Weights of a small GPT-style language model, trained from scratch on English Wikipedia: width 256, normalized queries and keys.
Each number is 200 + 30 x the weight over its row's rms, rounded and kept within 0 to 999. Layers, rows and columns count from 0. The size before them is the row's rms in percent of the matrix's.

# layer 13 MLP down, 256x704, rms 0.057, rows 0-108, columns 512-575
100,224,202,164,212,198,191,154,198,188,185,207,198,206,203,249,219,217,223,237,195,190,203,152,193,192,174,216,143,192,217,202,212,181,210,190,204,151,192,236,204,159,167,203,292,176,188,165,160,159,192,191,209,163,229,238,204,214,179,208,211,239,172,286,276
096,225,212,248,180,209,141,211,200,198,175,276,208,197,221,166,172,206,201,217,192,177,233,192,239,217,187,204,178,201,230,224,236,231,218,228,166,182,190,270,187,239,208,215,211,190,179,137,176,206,169,205,215,181,251,200,202,250,194,195,140,177,253,239,168
109,172,174,248,228,181,222,201,174,194,179,212,174,209,209,174,215,155,185,182,199,185,189,192,214,210,201,170,169,200,206,179,209,229,230,182,180,169,228,186,170,217,213,177,179,192,179,197,227,192,184,199,208,227,196,165,173,209,241,175,122,137,231,200,229
092,227,235,186,154,127,213,213,192,216,246,251,207,209,182,143,169,246,165,159,226,218,173,157,173,212,201,172,249,202,264,212,173,173,207,238,202,165,228,168,153,224,186,191,234,186,175,162,217,205,215,205,227,201,265,201,186,217,173,166,244,200,158,158,185
092,257,269,252,237,196,175,221,240,181,205,249,201,222,207,170,167,216,184,215,216,207,223,214,231,166,218,204,184,199,220,205,189,242,233,184,194,224,213,139,135,200,184,213,163,169,159,170,196,154,167,233,154,166,119,191,246,241,183,166,191,202,181,194,210
100,207,231,230,205,201,214,210,235,217,219,208,247,179,148,209,190,224,214,180,219,239,213,259,137,186,185,184,217,219,206,216,230,166,87,206,218,171,197,179,181,183,208,162,183,206,154,217,174,189,249,152,232,184,222,196,175,190,193,199,268,237,219,227,211
101,142,203,217,208,181,225,213,204,173,212,222,240,171,199,236,185,213,226,179,207,217,265,260,163,214,220,200,162,189,176,185,251,250,204,170,218,235,210,241,183,201,139,192,218,211,210,182,217,225,206,236,145,233,271,201,212,206,229,183,185,192,199,204,173
101,192,183,226,188,234,196,185,189,149,202,205,207,217,186,179,169,243,202,178,182,201,187,211,211,222,199,193,172,185,200,230,176,196,171,238,171,178,197,171,237,178,152,198,223,229,216,183,188,205,207,184,214,205,214,183,175,136,212,193,207,208,210,194,225
095,199,245,222,189,192,221,228,226,190,156,208,225,238,208,185,237,221,222,205,218,186,196,219,249,251,163,186,185,207,221,201,211,184,204,208,186,187,221,157,251,179,210,233,195,213,184,199,142,185,239,216,192,163,190,200,225,171,180,203,207,210,169,231,207
096,282,188,226,155,203,223,239,208,259,225,207,185,162,226,186,192,170,252,183,230,261,228,183,193,219,213,141,215,201,217,180,234,162,193,230,171,211,229,222,189,269,248,194,169,175,216,229,188,230,157,232,181,168,258,256,232,236,146,140,182,199,209,217,151
102,210,203,216,223,208,181,186,195,164,193,213,220,145,157,187,246,202,167,209,183,190,153,150,239,202,217,195,197,231,239,201,142,144,247,173,170,199,240,221,221,173,195,158,184,170,175,235,229,207,200,219,144,244,208,175,176,176,208,201,207,192,244,225,148
101,185,252,204,224,234,165,181,283,207,165,183,209,225,176,226,163,171,238,193,189,185,213,171,176,210,168,241,206,219,191,192,214,191,198,154,207,207,240,191,122,217,198,201,184,193,181,214,215,205,233,205,172,172,194,181,215,165,189,201,244,187,191,176,218
100,212,166,172,210,177,204,218,186,203,152,195,189,178,191,223,217,241,205,232,174,244,122,194,221,144,192,171,202,212,230,189,157,219,218,260,179,219,150,234,247,193,256,169,163,174,164,189,162,149,258,220,152,177,169,235,208,209,199,149,187,173,214,178,229
110,217,221,195,191,241,201,180,176,229,223,152,233,194,213,197,218,166,154,185,213,203,246,179,170,203,211,265,186,188,154,248,230,160,204,160,206,141,226,230,194,210,190,210,183,235,200,217,158,208,225,235,193,185,208,195,172,191,207,207,185,247,186,184,246
097,181,228,229,182,227,210,202,201,190,205,152,150,147,212,219,182,173,212,173,238,161,192,239,187,182,162,240,212,147,189,196,213,157,196,220,223,195,216,204,157,222,234,205,255,216,181,202,212,196,186,218,235,196,199,227,186,174,190,156,247,188,211,260,225
093,133,175,192,245,163,226,193,183,146,201,232,202,154,245,239,198,202,204,187,172,177,196,187,195,201,241,163,255,258,169,142,208,215,185,251,239,221,217,223,171,177,248,266,163,181,217,241,208,190,223,186,183,228,220,223,224,188,229,202,206,216,214,188,154
101,216,205,169,226,212,225,218,163,236,208,162,238,206,262,173,201,207,250,214,191,179,192,214,195,151,155,224,186,233,210,177,186,228,187,204,174,183,239,219,182,205,165,149,197,165,190,193,206,198,208,202,179,232,187,193,213,222,230,218,186,232,162,205,182
100,179,189,241,199,240,242,204,134,203,214,156,218,224,143,177,213,198,169,156,210,189,223,142,206,194,202,192,181,233,203,234,256,145,262,172,185,227,247,142,230,209,180,177,180,178,174,222,274,169,191,255,161,205,195,208,185,176,146,168,202,174,152,125,242
095,176,199,211,219,212,203,183,170,236,208,192,222,185,217,221,228,193,169,187,235,211,203,271,245,227,241,227,212,270,189,188,263,214,220,238,222,182,108,169,159,180,240,183,220,176,205,157,222,182,197,154,212,186,221,173,223,199,239,157,199,190,199,111,222
099,213,205,163,234,221,227,161,258,202,177,135,142,136,192,181,151,205,245,182,176,172,172,180,176,170,200,199,187,162,219,227,197,185,181,203,234,177,213,196,189,188,208,121,210,265,220,189,190,205,215,196,167,207,227,182,219,218,177,229,252,163,208,202,199
101,235,171,256,223,218,207,211,144,168,206,177,172,189,184,179,184,199,223,227,169,140,209,227,170,215,254,139,210,225,205,229,199,221,231,202,222,256,205,198,198,170,252,159,208,161,143,190,217,256,124,197,183,246,227,216,222,179,245,226,188,186,207,206,198
095,250,208,204,194,210,203,194,188,134,192,172,137,166,221,194,171,181,260,225,248,210,264,190,150,216,217,160,185,217,215,228,160,190,200,180,198,181,229,198,246,238,153,224,191,219,237,186,302,196,208,228,172,210,228,165,182,220,193,204,217,192,187,223,264
095,237,180,179,235,184,168,162,256,214,229,231,151,227,153,192,212,218,179,258,207,172,196,221,184,188,220,148,227,241,182,168,181,201,173,236,189,230,231,223,214,180,183,186,204,183,196,159,287,195,164,223,160,243,174,269,215,126,172,194,205,185,175,198,207
096,199,184,186,268,170,149,185,239,165,197,213,194,185,208,219,141,211,205,250,170,193,195,211,252,169,243,180,206,182,261,167,195,243,194,244,217,220,201,167,220,184,191,174,185,200,184,223,162,240,147,234,178,157,171,190,218,185,205,226,188,238,236,223,180
093,170,177,216,156,206,211,211,174,238,205,197,228,176,161,187,205,261,173,204,173,235,224,201,201,199,203,155,149,171,191,164,222,241,226,201,213,208,213,188,158,186,139,175,109,195,256,194,246,177,218,227,135,200,182,190,201,177,204,123,168,168,232,213,218
094,183,202,114,184,165,205,175,248,185,139,172,197,189,196,176,199,203,212,226,147,199,116,165,220,171,170,171,233,187,214,197,252,182,188,278,178,187,226,202,212,240,223,189,138,205,243,202,224,219,226,220,196,245,170,190,205,156,185,204,215,153,204,253,186
102,261,246,158,216,212,171,214,210,219,185,202,201,184,264,154,203,163,134,208,200,202,181,210,209,257,186,182,167,156,191,231,213,145,309,172,209,204,223,226,233,222,227,275,250,184,219,193,225,197,178,134,184,227,179,211,276,207,218,195,226,216,215,232,201
096,219,192,161,244,193,208,210,247,218,232,167,247,167,173,220,151,227,166,150,248,241,231,223,213,180,204,186,239,206,207,181,202,213,223,217,192,152,220,166,135,200,256,164,231,254,235,183,174,139,149,160,202,220,138,203,223,173,200,224,236,177,202,182,205
096,217,184,178,238,213,209,193,267,182,182,169,244,185,202,211,149,186,227,242,157,168,147,190,217,195,183,195,173,188,188,194,193,202,216,224,195,180,207,164,193,221,168,243,195,227,185,212,170,224,219,178,273,165,171,221,191,223,173,219,191,147,224,151,225
096,172,198,189,157,191,185,218,190,229,192,182,216,140,208,207,220,185,208,178,162,207,239,169,216,198,233,218,198,234,200,176,232,202,182,207,90,215,234,238,186,218,209,170,235,156,217,240,217,202,217,174,228,229,252,191,189,204,168,194,229,254,240,173,224
099,239,210,189,259,254,169,212,203,201,164,214,217,203,205,204,211,177,189,211,281,187,239,182,157,227,164,258,183,146,179,159,194,189,176,186,200,188,186,210,164,150,170,204,176,211,255,165,167,223,154,226,178,211,219,223,157,221,184,236,212,174,188,163,219
100,202,99,195,210,181,274,201,194,220,145,172,192,235,207,221,233,216,154,188,213,218,154,220,209,212,227,233,172,224,241,246,198,209,189,182,199,191,215,190,159,228,223,176,190,149,222,204,160,185,123,211,191,202,231,235,210,277,220,226,213,225,187,222,228
104,163,189,193,175,154,165,224,223,185,212,237,209,202,190,215,232,241,209,190,190,144,166,169,159,195,232,227,192,222,201,206,222,214,242,120,177,142,171,214,247,215,231,244,213,212,193,219,167,218,189,168,169,212,196,192,209,147,244,241,162,212,165,210,151
099,167,172,209,216,169,191,222,254,230,227,180,248,196,172,209,201,208,192,264,212,220,198,191,217,236,180,192,250,218,179,231,163,148,122,239,183,228,223,254,189,172,188,175,158,167,268,215,230,221,170,213,242,196,147,215,237,225,153,223,159,208,215,179,224
100,197,187,183,202,177,219,266,165,202,184,205,210,213,250,148,186,262,177,249,161,170,206,176,210,188,183,203,179,154,190,186,192,221,187,134,200,226,217,155,228,269,230,185,261,197,233,93,186,208,223,277,196,232,194,152,201,196,245,224,183,174,186,231,223
104,152,186,197,209,184,202,263,213,234,205,205,218,226,147,182,168,233,215,207,189,238,196,199,188,169,226,147,198,225,128,243,155,193,210,197,176,250,206,176,198,236,195,222,198,204,216,202,233,176,203,211,179,193,193,167,231,156,166,222,204,232,196,216,175
101,218,197,165,188,233,160,149,211,192,182,193,170,201,223,232,205,203,183,181,181,187,222,239,197,204,237,203,212,239,221,235,179,235,171,213,164,176,256,235,219,166,215,178,205,262,194,183,235,201,144,207,187,181,181,166,158,114,164,247,249,246,202,217,195
097,209,210,197,190,219,232,241,175,174,207,216,191,193,216,206,212,212,186,166,167,157,172,184,228,168,209,188,208,183,189,269,195,196,189,182,227,212,153,206,216,178,247,238,219,250,183,223,156,193,221,162,183,206,189,167,228,192,203,179,243,214,207,224,181
096,157,185,187,191,194,168,207,218,182,166,200,235,188,180,176,171,201,181,176,170,220,211,217,144,199,191,275,201,234,209,161,190,216,164,214,212,202,185,195,180,184,136,208,217,200,177,193,246,216,156,200,182,158,233,228,219,198,178,252,202,164,138,210,201
094,219,184,221,259,240,197,175,160,188,228,204,241,250,261,238,197,176,207,177,199,222,224,229,206,163,211,246,186,195,151,285,165,184,207,194,193,209,204,227,228,193,229,213,226,206,145,190,168,182,187,234,205,179,208,187,231,161,252,202,186,223,188,185,196
106,206,203,214,209,194,165,141,193,177,234,242,191,193,222,157,204,178,187,223,180,179,204,127,194,251,234,194,230,208,212,226,185,218,182,174,205,190,178,208,180,240,169,218,179,203,207,216,201,183,211,207,188,200,173,228,196,143,209,244,183,201,185,219,226
091,215,240,253,187,192,230,220,205,227,224,204,180,238,195,155,211,207,134,178,209,232,217,124,226,184,250,180,254,186,184,242,196,207,244,191,209,184,241,183,200,195,264,210,183,161,186,158,123,167,202,191,165,198,202,223,230,234,156,194,155,172,183,177,192
093,229,180,231,198,219,234,203,215,233,189,271,200,213,194,217,146,200,218,218,146,244,200,138,209,231,211,194,223,190,168,225,151,230,239,188,190,171,215,184,212,151,195,174,184,135,209,178,210,182,154,204,235,233,180,204,154,266,233,208,229,180,198,253,225
101,205,213,226,195,201,249,216,220,202,228,184,185,151,186,180,200,174,166,219,186,172,223,175,211,193,193,238,203,224,238,207,205,196,209,207,244,192,206,211,180,202,242,210,149,251,171,181,228,209,260,254,202,183,173,210,201,210,191,180,181,146,233,158,183
095,163,162,206,197,181,224,184,209,238,181,210,186,184,229,233,228,201,223,231,195,151,164,164,195,215,204,186,175,190,245,217,160,160,208,208,203,236,175,186,214,181,190,178,186,238,194,239,195,209,201,131,166,214,176,191,211,159,159,252,192,142,239,182,191
094,210,215,268,239,225,231,198,200,208,238,231,205,207,165,150,188,197,206,209,239,227,222,218,213,156,204,215,251,195,173,138,287,230,200,224,204,230,196,147,209,181,251,190,189,206,244,232,178,184,187,173,221,195,176,151,207,245,208,242,156,201,158,149,185
101,167,194,155,190,154,166,149,188,209,186,193,180,191,215,212,231,202,229,203,215,245,204,228,166,202,227,211,212,264,242,228,242,232,243,210,215,210,162,223,221,217,192,202,249,259,241,229,180,167,172,218,173,240,199,170,170,234,225,163,206,143,219,162,210
100,202,202,206,221,208,225,220,219,235,204,212,219,228,191,167,186,202,196,215,148,209,205,283,159,185,156,192,151,233,184,180,190,217,199,177,173,265,183,249,183,196,192,218,212,209,174,250,169,178,150,187,227,200,192,182,124,233,219,210,233,207,198,209,190
092,226,210,192,179,233,149,171,175,269,207,163,182,242,208,193,157,163,150,212,200,181,159,246,210,195,200,259,223,210,174,239,206,201,225,173,228,185,163,191,236,197,173,154,183,217,204,192,210,180,201,190,212,216,206,225,173,237,153,208,210,188,244,159,191
107,177,244,192,143,217,209,190,157,222,198,171,138,137,135,198,183,180,205,167,224,163,211,227,176,234,213,178,188,202,168,180,213,221,204,241,217,237,236,225,206,222,202,214,164,223,195,218,225,184,223,195,171,191,213,196,198,153,162,241,200,242,132,143,234
098,243,236,172,203,271,224,185,177,188,197,185,255,174,179,134,188,221,189,221,204,225,214,175,175,202,234,210,224,267,167,237,215,203,195,182,184,198,198,169,198,238,211,251,238,199,213,259,222,176,136,200,205,152,141,202,218,243,233,189,145,210,291,221,174
101,195,191,244,185,200,230,154,180,201,233,194,180,182,242,215,234,182,174,223,168,170,210,204,207,169,236,181,268,256,240,180,242,172,217,174,191,223,238,209,214,255,230,170,180,132,220,250,159,244,225,159,160,203,163,225,280,207,187,198,206,196,182,171,204
097,237,207,225,195,200,192,290,184,271,201,160,185,178,246,225,232,206,256,217,195,201,185,226,171,166,218,196,219,154,226,198,185,202,228,199,203,149,188,218,192,183,210,185,207,189,176,188,186,208,185,224,209,163,229,179,203,173,229,242,195,236,151,202,267
097,169,180,202,208,167,169,224,245,231,140,180,187,187,203,209,240,186,207,191,186,154,210,205,156,207,185,222,153,175,188,200,165,205,222,221,156,236,199,149,237,204,237,210,239,198,204,188,234,236,205,165,177,284,199,247,170,182,218,240,234,190,184,183,221
108,145,158,197,163,145,225,230,226,189,188,219,197,235,227,231,252,144,184,234,219,215,157,189,206,202,191,175,177,155,201,156,187,228,225,150,218,239,161,173,228,198,230,189,210,214,183,157,179,234,212,176,168,229,177,181,144,195,233,225,133,232,208,200,184
094,192,220,170,204,200,193,158,188,153,226,234,203,162,251,231,242,177,223,219,162,129,172,172,250,222,214,196,181,158,254,214,190,181,209,239,181,227,238,217,166,189,113,244,214,149,165,190,200,196,177,145,219,204,178,138,236,232,171,198,222,174,122,210,207
098,174,179,229,220,172,218,212,236,188,191,235,206,236,189,180,207,177,247,220,225,123,204,185,210,187,208,187,156,241,219,220,181,137,154,212,236,206,144,185,225,198,201,196,124,160,202,252,174,229,133,248,170,213,172,223,241,224,171,221,228,237,201,140,152
102,120,179,191,187,171,234,174,191,139,228,127,168,126,227,191,167,154,240,200,217,260,163,161,247,205,232,266,209,165,182,208,149,182,187,183,212,159,208,251,150,194,208,174,228,222,191,180,200,167,179,269,194,214,214,167,178,159,161,181,175,221,160,157,169
109,198,156,124,208,201,213,230,239,196,166,210,212,240,244,183,220,190,163,175,181,184,143,195,220,212,200,195,195,253,161,188,187,235,216,218,253,161,247,262,214,216,172,205,219,222,214,148,193,175,133,222,217,252,235,256,176,159,225,205,198,157,253,198,185
101,204,174,176,183,213,193,183,231,188,223,176,142,190,213,214,223,216,219,180,219,227,164,210,197,153,229,246,209,205,145,183,196,218,107,243,241,197,288,191,202,163,184,223,203,239,204,195,232,206,202,208,228,220,201,209,199,205,221,173,173,195,242,271,165
099,178,160,248,168,183,192,169,235,167,210,219,203,194,152,197,274,200,202,220,162,166,169,227,171,221,194,208,161,216,193,150,193,170,189,287,178,190,154,238,253,166,186,269,154,155,196,212,179,205,246,214,203,193,153,195,173,201,258,233,242,179,160,197,182
095,191,173,213,238,216,233,240,243,183,164,186,196,195,196,232,194,247,190,206,188,223,264,142,230,251,107,173,175,189,207,153,179,172,228,220,197,170,167,242,194,206,180,164,198,157,196,186,177,226,184,199,208,213,177,157,210,190,230,192,258,252,221,167,203
097,185,172,221,183,248,148,191,218,216,203,195,217,254,163,229,252,231,247,230,215,200,184,253,169,189,180,209,135,212,194,229,215,201,203,189,161,195,192,187,244,232,184,223,169,229,195,182,260,212,203,193,201,200,174,279,217,203,211,259,223,232,181,155,197
098,206,185,211,186,197,178,184,203,175,180,225,237,221,198,199,254,176,170,153,194,170,153,195,206,177,171,259,216,164,226,188,213,146,215,189,190,155,193,149,217,232,223,267,218,170,216,171,194,186,181,208,214,191,215,240,187,206,241,181,233,153,205,202,156
098,203,235,181,176,194,211,194,183,183,181,206,195,212,201,210,201,189,192,181,140,227,208,207,158,188,214,217,229,217,275,225,186,157,221,218,173,187,202,157,203,170,232,174,156,258,262,196,252,200,190,161,221,182,246,214,222,238,187,194,166,188,201,209,237
117,152,218,137,197,194,241,174,269,179,172,192,145,210,180,148,227,191,231,227,208,247,211,229,185,203,126,185,151,258,190,210,166,225,182,241,163,215,205,193,194,189,208,196,221,206,276,198,217,207,196,196,206,204,184,196,195,209,208,218,155,238,261,196,264
099,213,232,189,219,249,171,200,165,224,221,231,224,153,185,175,191,197,228,202,161,200,170,206,116,200,247,235,204,175,171,226,228,159,158,216,216,164,227,226,155,190,193,234,208,201,206,184,187,187,199,275,247,225,196,210,170,144,261,178,177,219,212,225,175
096,199,213,175,164,232,219,156,225,189,137,144,197,202,189,220,203,229,214,159,244,217,203,242,248,223,226,173,238,185,193,114,121,172,212,199,173,185,197,159,146,225,183,224,233,236,237,232,226,233,230,168,186,233,189,233,184,236,208,223,196,246,160,194,190
097,190,221,173,166,181,183,213,179,201,207,161,164,163,210,189,215,167,264,237,199,167,203,199,204,198,211,185,180,241,175,191,239,191,166,187,180,205,222,221,180,192,217,234,228,197,203,203,173,216,216,192,206,190,206,217,219,208,195,208,236,203,244,213,189
097,122,228,220,190,227,233,227,169,228,152,180,152,142,211,216,196,215,220,220,192,218,204,213,211,200,245,198,177,168,190,203,213,173,161,229,211,199,210,232,201,210,162,194,148,201,198,236,196,178,176,208,196,228,294,210,225,202,152,230,252,229,241,196,204
103,171,182,216,187,210,187,180,170,199,242,219,223,222,193,230,216,220,173,175,220,233,169,215,132,201,209,213,225,171,204,214,177,234,191,202,196,194,191,147,195,184,160,157,252,232,202,212,190,188,177,233,175,212,189,211,199,201,187,159,184,178,196,205,199
100,139,198,235,167,192,194,214,196,206,173,117,227,240,199,285,171,247,179,172,202,168,261,195,271,125,167,217,241,202,187,204,140,196,190,115,274,238,177,179,191,172,201,205,221,183,127,200,145,175,202,184,194,242,189,185,195,231,186,229,196,240,175,221,202
106,146,217,205,157,227,141,223,200,176,182,213,180,209,270,238,201,248,180,194,253,192,115,241,236,201,225,219,218,161,163,224,172,184,201,180,172,236,194,184,198,241,208,182,231,235,195,190,216,274,184,205,244,273,173,178,197,159,226,174,219,201,237,197,222
091,167,144,196,221,210,228,211,172,234,203,187,174,207,132,217,185,176,226,229,196,245,194,250,211,206,160,183,234,202,172,191,179,216,209,186,232,199,191,182,217,184,197,223,221,135,184,169,226,184,179,177,207,192,199,205,222,198,178,166,176,170,223,166,141
096,193,207,185,248,188,219,153,188,261,140,217,176,183,207,202,207,190,229,216,186,152,195,155,233,201,198,184,173,222,211,245,216,140,220,163,245,230,196,198,211,208,229,181,238,168,215,146,184,188,200,161,258,195,222,185,174,208,165,180,193,200,228,177,210
101,265,238,189,193,232,229,206,166,170,153,167,174,148,202,200,209,199,174,182,156,191,182,199,193,248,208,168,117,190,238,210,215,176,188,200,138,216,187,219,211,201,212,258,178,143,201,192,217,224,214,198,225,151,223,119,199,212,194,173,219,207,243,210,174
094,174,174,202,150,136,238,187,171,220,179,220,126,196,179,155,236,233,167,175,192,166,204,210,179,224,194,156,251,149,203,152,221,184,219,231,201,177,208,191,207,263,209,209,259,154,209,209,228,198,227,176,181,200,158,183,232,199,251,219,99,194,200,215,176
096,192,231,260,235,184,193,210,249,269,152,223,207,178,181,250,189,191,211,222,139,159,173,202,152,198,193,188,188,235,171,182,216,244,266,135,199,183,264,211,238,183,170,203,221,175,169,183,185,145,201,216,223,206,245,193,174,202,249,217,176,151,202,229,155
099,238,194,206,186,168,176,206,186,219,205,227,198,212,234,223,180,153,161,151,237,191,204,194,149,198,194,201,201,142,152,220,189,197,215,155,177,161,153,216,234,244,205,190,229,212,235,212,229,187,182,161,202,164,167,215,232,214,212,234,218,198,196,158,140
099,232,206,189,157,208,236,234,211,168,214,152,117,237,225,197,220,162,240,208,165,200,184,213,154,232,202,274,191,209,199,90,156,241,202,166,151,236,156,220,209,205,169,164,210,189,200,223,170,192,188,230,161,205,231,164,163,176,160,238,179,136,191,184,167
098,165,158,206,216,172,192,230,196,146,228,128,215,221,226,181,164,185,219,205,224,187,224,253,194,202,232,211,179,183,193,164,227,194,207,218,155,204,181,216,155,202,157,268,160,196,245,177,198,166,217,143,198,248,175,158,194,259,192,219,154,233,188,211,202
092,237,242,225,224,175,195,175,162,231,216,196,192,181,179,206,253,205,223,237,224,234,209,155,217,205,211,193,205,206,238,231,218,197,214,237,193,201,175,225,214,193,254,206,206,203,216,203,198,229,225,248,208,186,167,219,227,228,241,151,198,208,188,180,171
092,209,190,182,202,168,199,157,190,194,190,234,183,193,182,172,188,213,211,223,219,177,170,202,145,192,154,195,218,167,225,146,294,171,259,177,166,181,142,209,184,237,199,192,265,190,231,251,183,150,188,217,186,102,167,189,206,168,190,272,213,246,172,243,165
104,232,164,240,198,155,173,225,210,154,211,142,212,166,191,210,212,146,167,170,260,181,229,171,203,180,198,230,179,178,207,201,216,214,178,217,172,198,211,210,272,147,204,203,171,253,150,196,185,193,215,146,185,218,202,205,234,198,198,192,287,181,159,208,227
101,196,237,159,199,277,196,177,179,239,229,163,174,182,176,163,181,227,165,195,130,265,258,210,236,184,193,217,188,215,174,150,136,216,171,227,242,202,263,178,176,219,243,207,189,191,191,204,226,190,155,238,207,168,254,226,175,188,203,180,193,181,173,241,173
096,195,188,188,201,225,188,188,219,215,195,274,259,204,247,214,268,133,236,206,211,193,121,189,207,197,239,194,182,148,164,176,244,218,172,238,203,239,170,213,177,222,239,165,245,200,188,246,192,218,177,213,157,174,170,223,217,192,262,234,192,275,227,161,224
104,210,214,187,201,169,173,200,189,166,231,273,216,266,156,154,214,183,249,242,210,165,219,184,163,224,177,265,134,152,155,208,237,178,170,198,234,179,214,208,156,283,197,182,211,199,207,172,165,245,174,174,186,192,146,212,242,224,158,260,191,176,224,182,177
094,225,182,226,173,244,207,222,212,239,192,200,173,168,252,203,174,219,161,232,225,186,229,191,186,153,183,217,222,241,218,190,198,167,229,183,171,187,192,210,181,194,215,211,221,192,217,211,178,157,171,291,209,244,193,189,134,205,174,197,202,189,163,228,175
097,198,184,183,193,212,203,201,187,135,186,203,190,214,213,243,179,190,195,174,169,218,208,190,244,197,196,159,259,197,185,235,206,206,190,223,209,204,172,171,227,219,232,229,188,232,239,255,202,227,169,210,215,157,204,198,193,163,181,149,192,186,212,193,205
102,207,276,241,146,188,224,190,239,205,179,236,120,170,234,176,262,210,166,232,178,251,235,187,228,225,193,198,205,132,174,155,215,161,230,167,189,198,189,196,236,205,193,195,238,188,191,204,206,212,245,140,230,226,206,153,228,230,212,200,210,245,214,238,173
113,209,234,193,213,213,243,225,178,173,179,207,162,201,176,194,138,202,188,230,205,208,241,200,184,214,204,188,216,208,206,176,220,293,195,225,227,168,219,203,128,224,216,238,192,167,187,201,212,190,221,202,207,206,201,221,210,204,211,177,212,211,170,216,249
096,226,210,191,167,182,141,199,218,153,176,230,226,237,209,215,224,229,195,208,177,211,174,223,188,259,286,227,258,197,205,205,180,259,203,238,192,269,277,184,186,211,250,116,170,155,188,224,192,199,177,139,225,238,190,192,196,191,194,183,172,224,211,222,239
107,225,242,193,205,222,160,142,206,231,217,158,199,184,210,202,201,169,243,226,221,192,196,187,264,220,224,177,204,183,168,279,194,210,222,186,239,227,220,211,231,195,140,250,224,222,181,229,230,192,231,160,153,207,161,190,186,187,164,159,211,181,246,202,206
112,187,173,189,193,203,195,192,254,166,162,204,223,238,208,218,143,195,220,190,249,176,210,227,218,234,173,230,198,186,217,212,219,235,198,178,196,190,208,261,212,162,225,219,173,178,225,191,197,172,223,181,203,202,198,218,205,156,231,235,190,200,164,257,211
094,224,172,171,229,199,159,157,205,199,194,188,234,197,197,219,167,189,236,180,179,195,170,220,231,200,190,250,190,172,195,228,235,165,191,257,191,192,233,197,251,190,193,209,157,230,237,185,183,207,169,150,225,211,181,224,160,187,135,165,197,193,228,209,213
099,232,256,175,157,113,193,211,223,204,219,215,188,182,210,230,206,197,168,223,177,164,246,194,152,217,183,180,215,193,256,191,166,201,174,202,184,269,177,220,207,185,221,158,190,178,174,266,159,205,180,154,263,154,203,177,211,182,164,203,189,206,146,198,240
100,183,239,182,228,183,149,178,297,148,197,162,244,203,224,161,205,228,216,112,217,222,249,159,193,209,176,170,220,188,234,265,186,218,202,168,196,207,228,165,206,185,193,189,172,208,136,163,206,182,203,247,177,146,184,203,204,188,229,224,204,214,165,252,217
105,215,239,211,120,211,170,224,200,208,135,284,148,207,136,227,285,204,148,218,143,161,178,168,198,200,156,163,165,212,182,207,223,208,210,280,217,222,217,190,180,220,257,213,195,233,207,217,222,204,217,202,240,224,159,238,216,159,236,239,215,224,173,201,185
099,160,197,184,149,133,138,234,198,176,178,246,206,208,224,203,187,210,227,182,130,187,264,195,213,211,168,156,202,244,181,200,227,184,223,230,203,225,162,240,200,181,171,202,208,217,203,237,201,204,229,169,205,182,260,194,174,208,201,197,178,166,155,198,243
097,193,193,200,158,236,219,220,194,249,266,165,215,214,227,241,169,155,170,228,245,187,216,214,184,202,165,222,267,178,205,282,226,191,235,247,128,137,188,183,214,215,235,235,214,189,249,216,133,229,146,196,183,246,181,246,253,183,162,200,233,195,248,228,144
096,222,231,188,233,212,230,201,166,180,191,201,206,155,224,238,196,217,210,210,191,232,158,135,233,210,223,186,187,186,186,252,202,227,192,218,177,242,208,222,198,216,137,203,214,241,220,225,184,221,170,180,218,228,205,225,187,174,187,220,237,289,207,148,217
102,240,201,252,220,212,199,214,234,259,211,208,242,192,185,237,228,173,210,248,221,136,167,219,231,192,203,239,127,188,217,202,251,202,216,195,270,177,145,171,196,158,217,200,213,246,266,201,175,204,228,189,187,208,202,152,204,175,189,234,160,173,209,192,210
102,210,250,171,190,224,196,230,158,210,272,175,207,197,221,200,227,180,191,224,204,243,202,172,198,219,241,204,136,276,201,145,216,126,153,175,187,237,191,172,164,230,151,258,191,186,225,181,198,168,231,204,212,209,263,208,237,217,173,182,136,173,187,258,200
105,209,198,197,193,195,201,210,181,210,168,190,193,241,230,180,191,222,188,190,204,211,225,267,169,207,203,185,239,191,220,216,256,243,204,194,218,210,196,171,155,224,207,223,250,192,186,189,199,234,171,216,238,204,231,184,187,234,205,189,148,186,214,191,176
102,211,196,145,227,184,187,198,189,169,194,197,177,230,232,179,190,271,220,233,166,204,236,204,194,198,105,165,198,170,205,245,210,230,194,168,174,211,186,209,177,241,191,198,244,255,195,229,189,218,191,232,144,170,196,249,181,231,149,177,211,165,212,224,156
101,270,192,217,255,156,251,188,209,166,248,215,211,216,196,203,193,166,182,168,193,225,246,184,168,220,210,223,205,174,192,176,177,231,198,218,239,208,199,219,184,195,275,217,256,235,219,175,244,180,234,223,159,229,156,185,200,215,221,211,209,196,195,138,187
098,183,213,159,176,184,236,237,168,182,253,214,172,168,205,187,179,143,224,193,184,199,207,221,178,145,229,232,197,184,168,189,147,230,234,243,231,217,229,205,217,146,224,237,232,221,262,202,188,193,196,197,174,187,217,203,240,185,200,221,219,164,210,180,239
093,109,119,204,201,177,212,202,211,171,242,268,195,260,187,170,166,214,178,207,197,227,252,186,203,246,229,222,225,161,168,182,149,193,227,180,182,199,190,182,187,188,147,226,216,199,171,199,244,229,206,185,194,171,265,154,174,133,203,173,175,150,218,184,168
102,242,197,193,225,214,133,199,245,179,176,190,199,223,184,179,160,244,166,164,223,191,202,226,210,243,285,143,190,225,229,202,180,173,209,187,187,241,155,210,209,216,162,183,235,207,202,160,224,203,229,188,271,167,213,201,216,212,185,171,166,157,217,191,217